Part of a small language model's weights.
Size: width 128, MLP 320 SwiGLU.
Each number is 50 + 15 x the weight over its row's rms, rounded and kept within 0 to 99. Layers, rows and columns count from 0. The size before them is the row's rms in percent of the matrix's.

# layer 3 MLP down (transposed), 320x128, rms 0.15, rows 32-35, columns 0-127
098:46 26 67 38 17 54 33 69 66 44 61 54 63 47 61 35 61 48 48 65 60 48 42 52 29 62 63 56 53 64 52 37 24 35 48 61 55 75 33 59 39 63 46 37 48 39 35 37 75 41 50 49 23 49 45 44 79 52 33 66 41 31 66 61 61 64 64 63 54 52 42 58 35 50 53 70 53 58 33 53 45 35 51 76 65 57 36 53 74 49 49 66 33 18 56 51 61 60 78 17 40 86 51 31 56 45 60 58 35 42 53 67 44 12 21 78 58 58 28 39 44 65 71 26 11 55 49 58
085:43 45 80 48 22 56 34 67 60 40 34 45 67 41 32 80 61 50 42 46 44 80 94 41 36 73 56 38 64 28 12 44 43 50 31 49 34 63 37 59 60 46 31 53 66 54 72 36 58 57 43 47 64 61 78 73 54 49 51 62 48 60 48 77 54 54 59 41 58 60 49 46 44 61 49 61 36 81 70 38 22 57 60 62 65 56 52 41 66 44 43 58 39 37 53 40 73 59 58 73 40 89 54 65 40 46 58 52 53 67 32 47 73 53 16 50 40 65 65 60 29 31 62 54 48 49 81 46
099:38 33 65 65 41 34 40 55 45 17 52 46 82 50 33 74 58 54 47 40 50 49 75 78 66 56 65 46 34 43 37 57 62 24 63 55 55 78 77 44 69 46 41 49 37 44 31 27 47 87 62 36 43 34 39 45 80 47 53 31 47 36 40 54 46 68 55 40 22 88 60 47 47 72 53 63 78 64 41 49 69 41 49 28 76 59 54 56 39 55 68 40 38 30 39 41 36 43 37 70 53 52 57 39 67 47 77 43 65 45 28 33 70 53 67 57 61 43 58 29 48 43 61 25 64 53 72 67
102:45 32 50 40 64 61 45 42 66 42 68 24 66 51 41 64 45 22 55 64 39 48 72 18 67 59 58 57 43 73 78 39 54 55 35 58 30 46 42 49 42 52 77 43 66 50 59 50 68 45 43 61 71 43 40 49 16 73 46 37 55 63 43 31 36 59 63 38 42 57 22 72 28 72 37 62 37 42 60 29 50 43 40 27 36 40 32 67 64 96 44 95 42 60 48 68 53 48 68 49 40 83 73 53 47 28 39 29 44 42 41 48 47 45 28 63 46 56 59 43 51 72 42 46 61 56 53 73
# layer 3 MLP gate, 320x128, rms 0.166, rows 33-36, columns 0-127
098:35 54 43 48 51 33 33 43 65 63 62 47 64 55 51 50 39 44 35 63 52 62 54 19 45 46 46 57 69 54 48 30 41 27 62 50 78 59 46 63 39 59 81 85 60 59 15 50 54 72 77 33 60 43 42 23 19 59 48 38 47 89 49 37 49 22 51 67 47 61 29 59 53 85 50 44 42 37 42 61 22 84 52 53 41 46 51 47 62 29 38 30 54 63 64 45 49 59 61 24 52 52 51 49 43 52 66 46 55 31 46 35 51 00 45 44 80 70 48 30 46 57 59 50 60 44 51 60
095:35 15 56 34 56 25 78 56 31 39 80 58 71 77 27 81 31 35 85 36 69 61 61 40 59 41 47 55 59 44 61 35 59 60 61 72 65 61 63 42 49 66 66 38 31 38 35 58 54 52 52 64 56 46 72 38 43 56 31 48 41 49 53 38 39 57 68 44 28 66 59 53 54 51 55 58 58 36 50 60 42 19 55 30 54 90 63 60 34 42 28 35 25 69 48 50 39 56 42 53 48 55 51 79 62 55 36 56 51 51 79 32 63 18 57 50 70 47 53 77 74 45 72 54 37 50 59 47
088:65 37 43 52 59 44 68 35 55 75 41 56 47 11 30 29 47 75 47 37 62 38 34 38 58 55 82 38 28 40 61 61 43 38 38 46 36 49 50 64 51 49 22 51 67 78 56 50 45 49 62 67 55 33 67 48 65 50 71 56 36 24 52 49 71 65 29 56 62 47 40 60 65 54 35 70 45 86 64 23 50 60 50 39 39 60 49 50 75 38 58 50 72 32 58 39 53 51 52 40 77 51 16 65 75 36 23 40 64 48 61 50 75 31 32 16 55 51 43 25 75 66 64 61 56 45 59 53
107:49 30 65 50 46 39 46 49 35 42 50 50 55 43 62 49 60 77 50 50 34 30 65 36 61 55 42 23 24 46 24 83 48 30 65 36 82 43 56 48 60 50 37 48 36 77 33 42 66 50 52 40 55 28 42 75 69 59 56 58 58 44 38 61 58 23 45 38 62 54 26 40 46 62 50 58 35 47 97 44 57 67 57 54 71 42 30 48 28 55 44 19 69 93 68 60 34 79 43 67 58 36 53 32 34 49 21 30 62 43 40 37 44 46 49 86 42 47 33 51 67 60 51 33 50 44 51 53
# layer 3 MLP up, 320x128, rms 0.165, rows 33-35, columns 0-127
095:53 64 53 51 44 51 22 57 59 85 55 57 40 41 57 33 26 31 46 40 52 52 44 63 44 57 47 64 33 24 62 47 59 68 54 58 46 51 66 47 82 43 61 45 74 25 56 30 57 59 52 54 63 59 36 19 36 55 55 32 54 26 64 22 47 41 53 48 43 54 42 35 34 58 48 24 45 49 56 63 45 53 55 30 45 41 50 63 55 67 47 00 40 33 43 60 67 64 23 15 10 31 54 22 53 44 32 53 40 47 60 52 57 16 78 34 66 39 48 43 52 62 53 40 31 50 61 29
099:69 22 33 40 27 62 57 16 46 51 39 56 35 64 64 61 38 55 62 48 61 23 41 70 41 57 39 67 49 53 27 62 59 62 46 37 53 39 11 49 43 57 58 26 24 49 29 38 25 18 52 66 79 47 45 43 36 48 62 57 46 68 58 44 45 59 34 75 17 47 41 37 70 50 47 41 28 44 72 57 69 61 59 51 53 50 19 35 66 69 60 42 47 86 61 67 49 32 48 43 88 55 41 45 46 37 31 43 44 50 62 41 49 56 52 55 29 28 49 53 43 26 68 57 31 37 49 28
108:68 57 63 62 45 51 29 36 64 09 52 30 46 59 66 46 58 53 62 70 49 35 56 49 59 73 71 74 20 53 45 68 47 45 46 36 69 49 34 69 54 50 10 56 78 53 35 66 52 53 37 67 66 38 50 54 71 35 63 67 75 51 53 43 60 36 65 57 55 46 30 51 43 56 45 61 50 55 75 53 42 55 35 50 54 59 66 58 36 50 51 63 35 71 39 75 31 78 66 48 57 31 47 59 62 62 55 38 32 44 45 69 49 24 18 67 69 46 95 52 43 82 80 58 43 36 53 50